python train.py --num_attention_heads=8 --intermediate_size=1024 --hidden_act="gelu" --norm_eps=1e-06 --qk_norm=false --tie_word_embeddings=true --init_std_qkv=0.0312 --init_std_up=0.0312 --init_std_down=0.0057 --lr_mult_qkv=0.4 --max_seq_len=1024 --doc_mask=true
Each number is 128 + 24 x the weight over the matrix's rms, rounded and kept within 0 to 255. Layers, rows and columns count from 0. Numbers have three digits each.

# q: layer 10 attention query, 256x256, rms 0.0657, rows 0-31, columns 0-127
# k: layer 10 attention key, 256x256, rms 0.0646, rows 0-31, columns 0-127
# v: layer 10 attention value, 256x256, rms 0.0524, rows 0-20, columns 0-127
# o: layer 10 attention output (transposed), 256x256, rms 0.111, rows 0-19, columns 0-127
q0:125150141132137133132132123127091132144121123123132119138132158138139126100128132107126125132093164128163122148087095134143120091144105147135121147127128121161147158133104130137162153115143116146088138104151145131123108119093069154107155132136149116130113140172120172101148128135150108100152119174131118167149110143176147139124143078116128120149128133138078132142155082127138085112098
k0:111121124149127124111140117147103147119145112148125156143115141137112167122150114119139157147130156085160145137096105131123105096182138119139123149138114172091134151110139097167151146142136149135143135115144148099116108109114067132106114129125157129139086108117143142115109119152131129200131126182142139132122144125174125153116113115104142095118104118122112122159181111119164100128116
q1:123136106145131124125150111125142134108141146136118134080132132110134149150136105113151131125110142146161102123137120122086136125109143124111119076112138145123126107154140072071153154151125107122117124136079163138140149101118144130164088139138155143134117139115135129077125151137125130159116085136135098099136154134088104130107124123162143155134179093147119115139132080111112147107124
k1:132164116153116135159141126143119121121144149144150070095161108113125187128148123103150130117141177105146087155157130100142151120139148088101115078132167175178158135163144116122135166111126123137092158129095099123142161095116170093144106121146145136122121154141093117093129160123133137123094124097141067124120139119141125119141153138121151129177149142117129137137116090114100163114115
q2:128124121118127101141133152117119112155120105102170117113173081157144166125131146133109154111115106121114145157146115134140127117149165104113131090101127134109121111112096138125128141159130140125137130139126146143131104122100115122160133134135110093147101110135094110130115164153107142122132132141134125132110144155099128126148161131136135098146136102095155167145147142144128147160133
k2:139187124128122090118124144102149112150062146111120122190128088151107160124102154111143146146140103102125141124140104138140114132175154092132097103154121146120100112128085125128158169175130110110102099136165123162156119161094120124128137115126148110151091133140085124101077140167156104133172121099147121119114134140113138130166153145114127112150134130121152183160158149128130185133150
q3:116136146140108113157120152147108139126137090138096108142153153109114113087172111139132143119130156127108102165106146136131123110133109117138075133116127129148105149131134144117118136113133119149090111122155102101088132087119122142115133161129119131127119119131140142143130117146131149135162109119163120152150146125143113118131124125127145135123120127142183143120134086111114128139143
k3:114121095132130108160113115117096141170130111164100096149168139082125145109128127138106104133164154102126125146153132147115107106111123124131089119157117132155103136166163112136106147150116101119081119165113133119127160116145096158155124203101161140140097100149125127151129128117128130101165160127140124158145093119145121133069135124131125137135128142116137143137134121103114122136123
q4:169145144128138094146098132136098110115169118124132116144144128147127142135120150119113120130126144117117118145161102138143135113135115128101150109117138161151145140149127157138131101129129131141119101131127114103092137117122100119140122115091091125137124123148127133144103134158128133123132134098137122121134130132131136134164130135127125097133141144141145130122132136172135119133141
k4:138172121115134128164126108133155149159111134123127149137130136118108139123129152100140098174117126135149148155128098128136181139126164139118147131137121137142127112135125113135130134132133117133076121146117136142126148161112102140133140126105143120123115117113143119136136112141147113094146122124113149116162084137143167170109126112110129143136136120103131145135159119141100136125150
q5:106147160119121107147102081144112164112110142125125078116118109140120111114122123123144119148127117123125141122125109119093121124133143139117112112137153100143118158144129109125122118129131168147091149136115131180143156140113137086122137140118153099143113140128107159085139118111126166124132136135142085083139140115165115141124140165112158123154144153135124156144135143119143142103137
k5:134131137133131147162101106145135144153124156150153133134120101162115126091125112109129091137107132112118136124124096100124114119145135114114127091149158136159123137166087124152117139141119123149114102108118144177122119140138126091128131151112129158155110130122074156063137086112131115097120120144141123143111146136146112117135139196133154102129128117180143182112131085128083151107158
q6:133102106094134142099108136119160108150118142142094113119147138154125133170104123145119144151125124156156138114156137126122114119093156104108113072137138141114126091157101087135144144121138099102121108127083132117161143141134125143139091125144113093127102145157133128157096140159139077122124140126117152121125105122123147095112116122119089112149131107138101146124150114124116125096120
k6:116159097148144145140118130114075111113148117132143110113127129144143160165115143142111151120148108164113117126146121120164159137078141139121113116114154171114116107156116143104125121122143122081150130103129062136096172132135141162149130105159095069114140155115116118131092150149137148130147152099103120147114137122145148127115146114141173127164164114116124171153082159108149117091155
q7:122120146119127134139102077134133142131156119139173155105129128095124120106109133119125111161137140124125118164122105071121122112135116118109125130114122139170128113117129101123153147120123119111134103135086087139135122115108127139127132110120138154163134126134130167165076123145118110135121108120181090070116149107136134168117150163126126130122146111161157092159169085116158125095124
k7:117093101152163154132125087135083116117193131123166128087115136112128119141120105093117102153117141106136141187131109085139152114130147123128122129098100151149152094140130094131119099121142092156141141106139081094100128117125120141121119123148139182144112147109132142149094156124126130163124127125145122100117129131126133129105109125105124112144126111122155103137127132125169157134137
q8:126127091131154137143133120120138100148176101126115129107128107125117110153108158121137112117087137092137132121116107094122127096154112136118135135132135129126121128115103102147131141146135163147149117149119173134142155143123127158117087138128152087099133144130159110091118132095135147135123119155131142127125110120169146147163152142140097088160152097139101139154140131122143126130132
k8:131109130128196123132136136136107137121203108127115141100104106124129122154116141123142081121094109095140135108101113098136124062139119176100118125110125138117108123135110139155127117156158162142103125156094101097080140123093065139116067088144136146163074141135142131120123129122120130120120108141111146149123138137146182196161132097085118085144175083110123111157144107093160132133155
q9:128108135140163127118133148101119125110111125140128119156135107132102136128118135121137102141112129129145095136105133117105118120142107137150155131126131090155147119116154114122141144109114097123119114103137133097144140110134122157148110130097123102101129124147112120103108104108146123116158114109104116110119116101117141134099140095122115149087127146155156114151122134143109161103093
k9:119118175161160169110125115138097100115120128140182095131134108122114132165127128118157116157132148129130115164115145103100125140113116129150117161131146066140150140124171126108162145094130138110106110129140112109116166153147126136150131157094136136109087114134125135122103126142124181115145140087111102105146121124097124124118102102183119149117138165128136099157111139132166146150120
q10:135108134104137148105120123125145120138140132139121133114146131118131139142115110136119109121154128126135129142125144153123149127132152107141131099138137091101130124149117141115153153150117114146114114156127127146172115128123146136132112138119128133133111164139129136122117124152132117118102146119127126124126114128128115148104140138112119143136140076141138141145160098121126153121155
k10:124104152080115127104106142116104101103137096143149084123151150127147139140129115136123167124139120091117136134141119125103116107166107101135120121120124129126139129146126139093122153140129144114156138125162117090135120116125147124129118147132102134143125120154122124153085147149127131153112130141128137127119149119138097147120151131124147104155145134149167148124111120126167120128126
q11:142116136116108153108119120117133104122114125162186132107156136127149126157164084165142133103184104161117182131122131153132145128125139106131148129100117110122114129153114153108120119129123123096135083130130107142091149152151109114153126100117086118147096110138127095123106131119109110117111162131124127144127145136131142134131105149138093138135077107113120149103104122134183103127126
k11:128135132133134144122134116148145089108084136110145136104140142126146141122159110119181130105123084210103143164102129128153150164121133128135160129135108154131092143124127141079140128127118145104153105089161122130106152110130132107160153129104112108097104155119161153130115147142133095100140143174114124129132123118153111118127139140147096133151109127125110190136101158144191111098149
q12:113117098122119128133141118119151125128124115143109128131123138162166137128105111135144114123152128120144124140116105132126143121121148136181126118121136163130120120121103078114136121148134113151136145122124172104170114116109121130149113123126124136130126133160160174101123135157126103135114142183113127087138114125127150119122165137128118148135102110166111149103146095129126128106122
k12:116135147147060123110096100134120122111124148146136144129128159158162127128116095144126119137127078098129086122123118112134120120125155105166125131143146167093139138097144096133129134126136142113157156130114086114133111102127123122165133094134131132111104114136152160111115117149129127150148157169140129113117131123176145112126112128092154113143104105136147161131133157144157130102108
q13:157126167162113089164100094167113150129096119144139139150129141110097176113154132071131109144117103118131098117096099131119104113125121111143140076142081145141103117133107135100140157122174129136091176138108110164151115151109102136122149120143112113137102116146103149120163081134122138115157148092166127100131192147120153145121109158134123120123128140139143130155091102083124126118113
k13:117126160143083136134118112196133107133112147139136113129153139166120160130128112083102073108137126105118133124108101105114109142169114112128120128134122118138139120128141087107114110117158138138101151124118159113138101202151109148128107134113156138140062116120122172106118110130145163181158141115172146149130183133099147139123090142139114119107152119161145098134106148108138164137113
q14:078116122113137140143159138164099154112151103119149146112129111129122149140129108141112160134153119105128106148090133137151135137109121114089125140083119149138090130111147153131138150115123096098157114100125126121117169148134126108160141121131123147111119132159107123126103159147110145154066140127089102144128143147124132109127135127131110107141113127151129093124167118121148131097156
k14:081132122148143139140132110133129124159115153117142147110122116124127149149129135141144119123109105135137127159097127139155141174097128065137171136142128176148110102102105151116148131132127107127135119119111126140145133141136135120125177119127122125097121147152113101114130099134140113075108141122092116130121104139179137092138108119099127132141130122122137131132156120147086149090151
q15:121130160113139138119150106138138120074129119156172135133158157121169110106155116128120125135149118131115116132111126086122144133141140088107114135126096122117121159147127143098143171125116099111136127118126135107106155095146146116107118111143103139150123117164126156108105105140165164164154102166154094131096153146146103154153128123111130131139128128181162126116132117105160103137139
k15:124130135127162118121165087117124117133130122155125109055151119120158160129131146106092063171125127122149127144146104097140145129136138058103134122156104127125126138131119110151126134151082122148176141146115123099134157105153137158141113104140145115131154139142104137117129125093133150133136127173113100113081150145126097133146127112114128138164137099117156186138157126120094107106170
q16:114145135129139144139095096128107117094109122120130127152121156129114128129148153110148166121116109143093108133121137129149130132135108136112099153143118128097126141138138164112125127139156146118136146119108123123122122161117157117125142106159144139132141141093111131153138080126140124117131111129127091170128174156132121136156123164146092133153102146097138109153118124108130136143117
k16:114145143109126126148124090149137133083121100095112157146113120150121054110108145107099170106137126123085130105143188098135127126130116130144149125130136103113110125128106134116139125125165096178150124115110161132124111153099155115123112135154134108142131164101123122087124111094127108112083079125123122148161144153086163105170123134145085106097076149077120130110135097123160137144108
q17:140125140135107122179115143116100096095137111134134139147141107133130134126133131133140134133131121122117122135136130128134156132097130157144115124150158136139142130160128152118128133117143139130153113143134101102104113122138133135136137128133116159155131123146139125149114146133110112144139173127121115138104134118157135122155104115151133116134140162145154118113094125151133129133109
k17:136163135132124090125119138128157120124098122117105153102130112117130137125137149132146098133130135133112122110159135123109175167120161140114154127146145118128132128114131130117143122124135124158098098158133142137138131136114105151135128141111148131116148131097148105134164124139100117112122170099126127106115115125131142131111101127130092137144106130114119126121122154138083143144135
q18:142106139138149110107117110152107113116134119160113126179147166124136112140157135119128122154137128114098120118106134100133155122110121106160139155167118130171138128139149132115117080091122123151120130140146137114102109132091117140102139150143149157123120112130105124127128106107156138144147145115127120125121119127143116133156106113121114137078139169142141112147113139123135146100101
k18:138075149105159141119133105170092135111140116173119098145163165123148125142124107130129096097194146136104122127090162101101127105163139159133128162119123102134131127111146103086136130078098155170098099156151121140096138147120118128111124133129153156130070101130171140121101126129120146219132138123123137154135116109120114155099083112165139135119129143139120083148106138124104137115086
q19:110124115097151118132154135132151111134123116161105108080139123137088140161106149112127083123148139126140161120112169118131126111111149118124142089144137088130137077105142130134138112130096114160130149129105169146149145146117123156157094135123127119123149133104101124132153129107108106135100156127121154143136092135114136146151113124122091141169171120133129157153137127120120140103139
k19:094165146077152127151104125169093131133113139140122111100116156102092137151109183133125099086143096141118113116076163119144135122115150114143131122152124117143104142165116153127127155116141120129135125151109129143159164150111150109138120102132122095111107160135096129109126149150109104098088104150145139196112098134126137140125117137122141133151175131110165135152128095103116132108193
q20:100091126108124135157153127126133120100156126140067126126120145116143114123129125152111130099084165104155116111143148127125132129135136132129132112157134102123135147151123077129128142149127138108115141146146150153132113120134136129123119149144135132104133145135146143115127126135134118151129129148156138111110098125137112158131120080119121133093151120133124144138112144144106132127112
k20:147100145116137130132137144133098109083127116128110111128128133136140110129124112140098165106101165082125103107126145113090138097196111124136103124109098077108138174134136103159142149137131140139152118135115161134106119132138118127151145135135128109156117100127166150165134154157117133170124116148153159145104162133111080146120116098129143138143143140146119118125110118136120124138141
q21:139156139151148134126129107094086111081154086142145114111146121119122121114129105147118150108131111116104117138132109134105111114129148156120146130137132125142110156134127168132123103138140122111115122140140087077089153104159128136120133105115130139120113117119136125146090109141130153134135170124117134139112153132162152134134111129133108130154105122140140119109123128171154140152119
k21:149175143148100114108166092123142137153118113121108147123100103111102137124106140140132102140108136153127131132140132153119157146114165156128140129122158128132101129129137126135170140135120122164104102140122129141116151120125114147130155123112137100122127143122130127117133093155139116054109155132112121106133118132124163132127108107111098150143123118113101154133147102153082128141155
q22:136123139111130135107119110117156087158091163149096116152161109114096130106115122145124102114151136133135126136158126133136126140143138139140125102145150140165112117136128130139137119117100156132100122115124149152177145142135130161141128119110139132117126135134160121132119129123135101116132139118128127125141108114149117152116129164120132145132133102137120167144140133139117135115132
k22:146110140113122118129106142121119084093144098141135121124131142131117117143128098151115122120146117128133127138156150139132117122158108139151095117112114142141132112170147136116108112148127139134133122108161110118103153123150132125120125140124096129167107102133159136135084144125119171167162136128115131159134124125101135128111109156126146118139134127116151146135137161122172138136130
q23:133127138166124171150114149084134144118148128142133115135138164112137098150152100146123196147131096103124154099100133137089157098159099123096138149125133124128078137117110157124082120106093146117125123103135175146129143177166119102082098129156127081098100150117122131137136114103114146139140133107147130166107121110141131081139117144098115121120119117127136180110148132152129124119133
k23:163110155165150170128135139089126115116178118151071141115127135123106136120113101129106150135095086117110110159144139148116153119115071131108104112128136137123103102110098160131083099133098144113137105135159150146113157160136112097132104135128136131171096147120148157152093105086112150122142153153096119162129135137132113087123103074125160138107148134147157182129108117124077124108115
q24:122148163119127114120134110096128106161120172156159123130106131160112147137144121116093095143129125110154138099149112122170119133103136109121134113160092137102112133141121087138113112130118130084124124146152091119141111170133156153122162080129110084119124101152095078122114091159113102157121118145128140142157138173143128108125116126144123118138119112107127142125075139111147114182143
k24:105133119090136141170150154096101130100127137121133104092117096131137110138131149110119149105126142127121121116157113117151139130119114123124116098121092104103091130138144097131104073152109141102178174134152119112133106146082161150169115057140114085098122091131126153141104122125117151149126116119120141130166195149136081111149161103154091176141148134128104141153057143152167121117106
q25:132102156098113143120157117129114122117130136122134136141132128151176122146135071136118159147104103118148158081080125153114147108084114145128117136109058123093123158101107117128144123120127135109121129124132124149111141153125142136110125134189122151149096102159103107104122130117150142114129111091143155160122108102096106104137073087105134111075098148130135105129092120129129112135125
k25:113108131100125112144178108112093132146111102188126100137161126139122124122117133156140144121117128127130145124094122176132145123141104150139129142122097148108136118085105144143114139086105162092115128111112141159165124130134115100130157143157141131103158082153130130129126120081162119105147130123151162167141129097097113130193101119162124125111130169167089114145079078101113091106121
q26:118150127153133132151070157097156137127134119136134155131087128109148136087195115113129119114126143143124128101161163125136134122132099134107104120122161070116129137140111113127141153148149116168116118134148117104111124107109161127115102129125088108115098135121165122106177090119146154126164114104156127163153149110155134125142168143142169141119129105112128159156131107126121111145144
k26:130109135119139151158131137076146136137155125140102119127125120105123109103143123127115121098121129103135121124162156133105118124155076140111092140102138089113128138141131084159130089126153139147130121154130135065124124139136122112125101151114137145143089135127147130133136144095124152149139117150134120161126169104111135152093142162180131136150159136114129111169131109102148119171131
q27:148144117163105115151158134123147147152127140120111145157149105104119133138087152105115109112111143131115133117141093119144101155141121141148139104117130127141149128132162111122129100140124131127127164141139139181146119165168096110129167116116140154110147107119166156126089152093123117093124159126109154076122104106138147155117119119129146118132107121126109125111140138140108141125141
k27:150131120169092136131138142119159158124142117095110160160154146169142123116106097143132121097085157140116125095148098122165119083120106137118132097123106098124165166122133099145132120132130083127107147113135102152113101149177079115137119122117105147136141109127146122161123123114112131108142125106140150087115122160105138144110106151094138112145078129154138077070120124155121134155145
q28:102106166155129155129133102139107081095107094118134128137161140141144127167157108160117138117131131130113135147145117116125104107114129097149121095140137142105107123127154087098129151124158148097106156176111122146125144164110178107120114110127149156100125114144113107104062113161131103164119140130160157110115115117112125121133114139152116114077080101112129138134134156123138147136155
k28:152119182176142126138152122123064108094096072121126109109176129157174127131120088150119145121099121127135134150138112113116141078142120119134113090101151107141117116101128108094147134135153143129143161113149112152097125143117173142138105111127109134096149107140169137103089149145106121161130124094101149140168158158120109112119114112157141134156123117127139130127100142128107145121116
q29:161123115114146132149133109160123160159159097120154121116104097121157130162125121158106160105154136131121153124096171135105103149138134138152148133099113135174122134149136185153131132103119138133120149112145104100085119119113124123098133125088135121122124110144119149116111095126121125109104156101155152146104114147128082127086123130115161105121095114095138122120185147140130158168160
k29:181067161089122137123126119145126111136157119148129131155087153127164112163110119178125175146091116126146126137175142149104104122121128136149144112120096111182126104134141127158145114075131149132144157114169125114141121115092115137124143189094138166139133065161106138158132130109132086134148175136121196121138116131134094145104133147132144114158124117119135085106157118129164117172134
q30:162151120146093121132150104095132135120123129170114147113115156137120151133084147127099123147118119104163137102110109124144101138122138119149137115174176075177139138161146145122135131103109134142126129161125119138116129125133097089112128049096124127139132123120092166120139128123144104129130171115103142076159136117136131107139130146095104129150110159134119138151060109136094143108092
k30:139149151171068157145134131128083121136127139145123138067144181109168142146129103134083119140086126147152098126148115084148130099115150124111111113133194066144150137133144107106164142102110114136133132176139111147117114155155134116102159092078140111128140142116099131133123077119107141161098151136140132121180160130162128115110107094129126172117105124168163184121125103157073121135094
q31:127095187136137136109106160130152125107098114114180124168106144124133125155107145149148155164149111109134142104111113096087103129145101116103191115166143095101102155098138131115100172145139126115113116117099128105125136151115116072071108124151069174143108176144116081145118126103169098156125110150157106117099086108098115123127143148156085132108078118152121132130130111099146150101175
k31:140108178144145139120097132131120111129107152106157100138126124139165162117123131128139168172159095160121116144154128106103104106101100121089197110149143057118114112146121126123109140123140114166091128103124147107099144164130144123103120122148084175139135185133148136150119145126149109092142167101131075115120093147110105106124112085164147148104091114139133135129113122103139137136169
v0:144145115112113075175125145143162129158131169148150143082084184174087133114143138123173151107144155148124108136131147137109055160124142081101136102135117135118112120089100133161188141073111100135113172138140125091128125166112127154168192153179139115177150154121142165150109116140118129098121101091167120150134143144154152085140100204127108136194123144161127151084139142145148108135075
o0:118122129139140128095137146130089127118148064125116060144163116116163152159141115139105101113096113093141117146155113126120175125098096147160125155138126096117136153164112162126106081160142172138132148121134127113140089102112128112088050060090109156095114072165105104107121116145141125159128127170082104119153119146131112147108146081096104137112133119114119096158111096165098183141134
v1:097109116130123106146147158125165131117149155090110167125124085101162133133143155150116114124113125107150119102126136138141137159113129163172135105139117170116146141113143135126123122149188110125086147092165134126106150144124102106129119114105166125127081111123100118073106138093085115107147133105122168084122149125115177123125109119147086104115128111109135149122144075116101103104145
o1:152134160118153134106139105141133146122089120148140082132149164134089137162125113132168114148148105148100120110103141137129133110126116081075114186114139123163096132111171115121141106122101148138159097150103112128153128110112135146132118122115125130145182167129129138154181120120144096150083144149124119159141122108129108139116158144107144148147131137114137116146118158095157112155145
v2:140117118156122127096130090128137091136128116085163061115134117163097133152155142123151116102118135141112106117126127146117102184144163135124132139130141121142114072135113136081103094115140149120141118129172140123135109133112132127112169086107109137123112150121139133124147118134120145132083121135122097144143160098132146179090089117146138147145141123093129145139140136154121122130142
o2:088112116101153124144126140137081132106150106136121168128123134103150147102124126127136156124153080145135162134129104091151147081091113091099138103095121142135148173100145132134137139146105116166110132126100112133098166127143100107159079124163126106163160129114097127129086147128101142107190154131166163131115121184119095113152136133104133083117123133143131140147115102111158135112128
v3:120133104134152100193109148115125124158129164137181154150131110130130171124137141088133158163089207107123119132138145171128114125116139129146128114141139144164096089115081099147088146090123075095127129077105101117130096174139138143143117112192094124147158154092142131108145095139140123153093122141180152137143123124078141132154153133125104105141141153147142121081126115134185126064101
o3:095096144125126125072114141122168127141142121110097100142154145141168099126143126115146100094168089159137144121130074092083149123142090081123117149138127105155132145131117119113130138143150135116102148159170138142130144086094142097159145140118140157105066144143136122131109130133122135101175121139116106151121112157152127119150126094106139145106144131104114111171122116131133109148135
v4:133148168141164127158104120082181108162107105107154112131101076129151067136108137135115109142114121115164132119126133098153167097149107165118134194114141119119114094126132192118153116103103138141115121198110142101116165123141099113143112149128158134131115153074118126163124124095152131158119145144141119198113116109104130136116134142119083134134094099127135136127148126108118151104193
o4:111123051151136150086137125149116138126130153144109151122133131130114158122117125099108121122163120144096114115109119149096117153099149122131141077125081152151144132123128080146105142143156139136141127127124130140131144139157139130141114099139083122118157116155143145121149150171123148111132070154120123080144114155115155125153153097127142122142125101103120127099109153143112124115108
v5:093121133114125132143121099105159136133085153127118140138119133136145114148137155138116121176090130112098140098166130136095120115124098164102169162145128092096098089095178107150138194137147122137115070129120102106122120169126123112160139126110122119125160164155134107097133126197125138099131125155106088127110108133149107073138086122096113152125082133145155121124150144106182121131152
o5:155125084155123114127102146143139135137145095120068138156138133086140109102096125111132086109146144133149152126103125107147134144137139119162116085149134103171153178175146152057114131111130140134107148128143177144154137105098126100121116150142119115155118129116114146133165138082103125115110125097115185107157103170141142183121129126125154129120101123114108105165109125130113105142107
v6:150141114099134118165107116118152116096130155132093086153149125142110145108098154132075108118127125136168099147157099133156159117133144097097153110120129149134160068148119152170109115158108111120130083140089078110128118098163166130133141096106093113141115165122109155137151099112161131108161124102128130112170065099139143136107095146104077122160082107162118124145178124146148116174120
o6:108124120159132131087093169130135122171149157118151168098136162126124118136169093149174134127152098139114134121155137144114122152101112183117107118142123097125116143121137120107134153108164114119104132163139142101127104172133133130109095194139174103121156115108162105115100152113080123143116098164111133109110182150108126128150153120137156147144151132099138139090093137114121127127158
v7:189183121167151128110116150137153114107130122106133155118140120148123105165148104160112113139128123139139135145116092139126118154090106140117155100114108170135152118160150124115099090104104105136082074177144127122166138141165147142127131113116158111100090137138111131155130143111109142121123148111116110117126113108141115142111087171192121112150104106125088150116116144141140105121110
o7:094096122101083112117156162110136141141137138111123104130101108108124144085110163079124109138143123139119104119124198154150145176104134123105116137120125095115097126066116130121127139172154123129182179126114104147102113114093118138127145137128140140104146155093129124108156116116131103101123123139129168117165169129131150137140151101126159127091159136129133131128154123124086159153148
v8:129120096163109112127159116095120116119106122109122106134148112063072080108145131129138141171159134132151095154091137160133126116140109140144153157127114069132161112118109127115108162137124195122114123127110082113105132135079151109099161101119139132129097160136121113144118163117128175169141142160134150111114122134122117140100125108151106113084140127118120160164171137121122147159155
o8:173117171091109145119112126168167083145117103174165133123126135141199147160106139144121120104125125129111166124171093070159190167125139111123123115127142153126136072131135108121109072104147097155162108122120177116121137103154098145180115140123145163124147105112132136103126099130108111026134123074140138127093133115137172123105125159120142151168146122105108100078081120106122132083135
v9:118072152130159116116157125093128131072123101156105134148148099144160102111128090114089166125134120124140104138139120119149082078124095125121109120107153115141116120156100093102151153156105102119141091076114140115119130108126118101111138111138112123107141122113129107098110184119172140155157108101130126107110057172159187169112131165174167111104138128148121142133147111119161118112105
o9:171190123110050130117098125155137139180129154117111122157113151085086103109106165132150120092178119105143138081107128084106171145131125150126134149172090130152120130128155141121120105114120146122123148160124143170145116114145133186130134154155121123139154088127136142155154095112106130135107117132121134152160196105102107079130137103131096114134117079131136142101076133140137132133112
v10:074112151133136118138139135153125102125121131142130128177153133117181098157112133070132128121095141130155092103133120096135113102146084143152141125141155093167146124123103143115153156135117140159130070112141131145121126102147125110098107169136135179109130123136197162162124139140155110104134149126156160097120138184097099082095142108124091142111144121186117107084112138132154085108173
o10:153159108136123143118134135125139156135163111138068111145100122136074115094148109153136105145135140128117181118103124153129093135124124142176091126135135139148142115120140100104121098120156157107152168122132148100161128073089103120167140111122097128136118146130101130081118096119120175142111134127074093159127170125128132141167140174119213130113132159111138113159156116094121159122084
v11:128099179135151149102131142088130144078162089159152102149125121134128173104145113101144152074133175146122128089152135094135100118137110127146106126115136117089148115120118136156102105124182141143134149074160125104123101100141136133097181074099088150121122100117128067151103151118082134144128129127146145095070148150145096109154116132089152132101192087112109116091153138127135117110121
o11:160117117134099086119110139148127098111154133101132115105092121122137104135127117130117127146160130123133109166129131138117093072142114109133146122102116196174116138129136139134155141124089103098150115159142099172137149146139105126174086143125128147138143109155141197091136101151115114139132067129110130141162139073137175141082113134153093095135072145144138101157124105123176143155113
v12:155192095154137154114179081175138101100120141095152128098123153119105107171145174122151050099124105149108139154143100123136168152134127150107122146112138112087125149100118115128137103118146153149146111149129114180147117136119138100091148130115149097122124112145083133133135132109140131130149118162095111135143095104133132118136111155082112090126128154154134140135168129101154157124122
o12:140104175127123173135103159082116138140142091140107131134141121133098146078127107116115156153115134130134092100114150118121089105120100137155106133131121137164116078142135113117162157151114089112156123138120155117105111133150119139158109137155110107128121148104156097122120153128132126123127149106153164106119125162116151117101145100168118131134124072106136116138114164136100122120156
v13:082255134113133186162138130128126135065157145097156105125090140100160117134114113129121148148076106124109142145095143101108130145190114091119121204106105119120105111107095121153118110135114082154164146092167115109089190123110130134111147110154096145099109119115126105086183160150083151135141126091117151132101092128111119163099150118095120113118142119103150127131151162116133141096128
o13:146048125144164084112149081115109120160122101153102141137178112116110160106187169089145103089184136135114127123171122153144141135078143140139137084099134138140172135128173143102148165125155156109073131120136111153139121123150110108124098135109138139116126143115136139150117115123152124126123133167151126105116139132127148101134126127175125126140113128135088109129127128141173124140099
v14:107061105079122146178104088121145109122150187130187139137151134140119150101141167130166097112131105147147141129110148114124115124155131153111103123118140074184131132152118163136092144079121143136167085133122136107139134117162136120115055119150141131176160104144147145114134126089137093142103118109092085148118143143157123120144102082139093128120114174140126138083151104118084096049148
o14:161171134149151135126130149133107160127095111135068129177107121103119081111111091106076137145121159073140128112144106122071153113124123163160144090119121133160141128120136104093130111158102141114153171145115133118105124125086117134132170137114117148086131167089119109114120127158146175125145134133168176111140123165075104152116141178091166143124142110123119102144120137110132127164165
v15:162077112125077135109103175144125151120109129090127101119106099107131061135137204141111072068104159148154130129079105105128144115154162155089189102157150095146166133087110104106155111122123111122114131175132080099150148109164137095115159146104142112204133122094137101139123141119144075139116131114108102134132123126133109156131146111152116117099123112113112158128105121096079138105108
o15:093166117136148108127131111104144094166138170134130136125122139144115167116129092103127151153146124104120128146164130128098112137115103112158065143147095158138118114133129153135138118121144142132130108092068180170124095174131131107143101142114126168079094136122125153125112107166130138104120138111134151104104141168110154083115132126126140122110121153165145126116171122148129114157145
v16:193165097157061102130144127124089131136142118146137088140087142151146123109108113127109100136127118107122125148138146139136116144134100129110131120105130114113109158118144155130180082089119141174081145126160143116123160078101104177111167098138126112122148120136168093100134172149099133143142135121139133152122171143133075142090146160151130090127118115092098096107114146126145120082085
o16:116075141144167117086146108156152110107135125128144107112141135113091132153143144128145192104172145126112134125097122108144143139113162167136118142153126142132162085124112109135070138145115105045180133129106110160119118127156156104134119122111084151097112125138096151137104105113129127141178122102095117148122115104109171115165135114108151138142136135143128130138127137125109146148147
v17:109122166113099110112146140123091088110163146125150136150146172106167155088169107143139121104085151084114107116129115104140135096163136093081141108129058117161127111125159102118081072151149134127111189112101144097153126165102101172140087136141117139119112128110129157128173157155161133105127127143101109079109185133148172143104132106094086126144112133090125120155126148149142171128126
o17:160119133182151152136115105173173117139104134121111126122110075165107123140123149122152129145169132179155138173134169139080111142086123167127135127133192169091149131132130132135145141100065136104132068138161111110111135094151150106172162096134159140123130123103107115145092111140119129135158131129135135168149123114103105096136117127108156115120116143157121142100104079129112110117126
v18:118136112102158132119114147150124110173131131160138164132166097097120119177076157103095100118151111181102160120156129102130147102119142118117126077147120127104137111158147123118143132142143160132110084118153090145101137132137083120142162138152078137159125129120079131091095114165095120100146164139112099150167136123163173156103171131186116132116117116160124142128137143136126140128105
o18:131131119164151136143136091097127128116113176121129103077098160138103160100157109161174152134150155106125119130146123146120171137127123136088098134125122137155099121134137113100125155125116101143148170165130153151151131168167132152131064101116173150138171114121165132184145116117147110105105121100141139127097105128136114108152082131079108155141122136129110097132137124147140147128125
v19:095113145114145123196163146097143135118131075132109126142108147138133159132134109145151170150130153133134120125140120069129101134117120132182106117126140118186092090104139137123139126156124135094052148089131151110102132132132118143153125133109086135116105138149136125147118095127094151101149120121118073094135100154094125157126137104167157123095151131165143096079131111150121133117129
o19:120135158131174096088087108132114118166127147154120101165132137147114080136132152115096129118129095105129123088114128152124128108126149111114150106135110151081150171134077140163114146119158131156168103135151097124152123141124133084093144115161172142140165113101105130109126152141127086143098126169140168148123155119141089120149154140087075120145122150097073138124080132146166149135118
v20:151111108120181063110125149109105130120122131120128101124105133152164132129125145137157135116086091153133134099097125150123136146147128145114111126164113129112127125129107144165102169078122155130109227138150153082112154150103129108166114091154137133119162129164129109105111107103129122125122115122137134141113136113119108108116132119107100064154086104133162115108104095097155126099143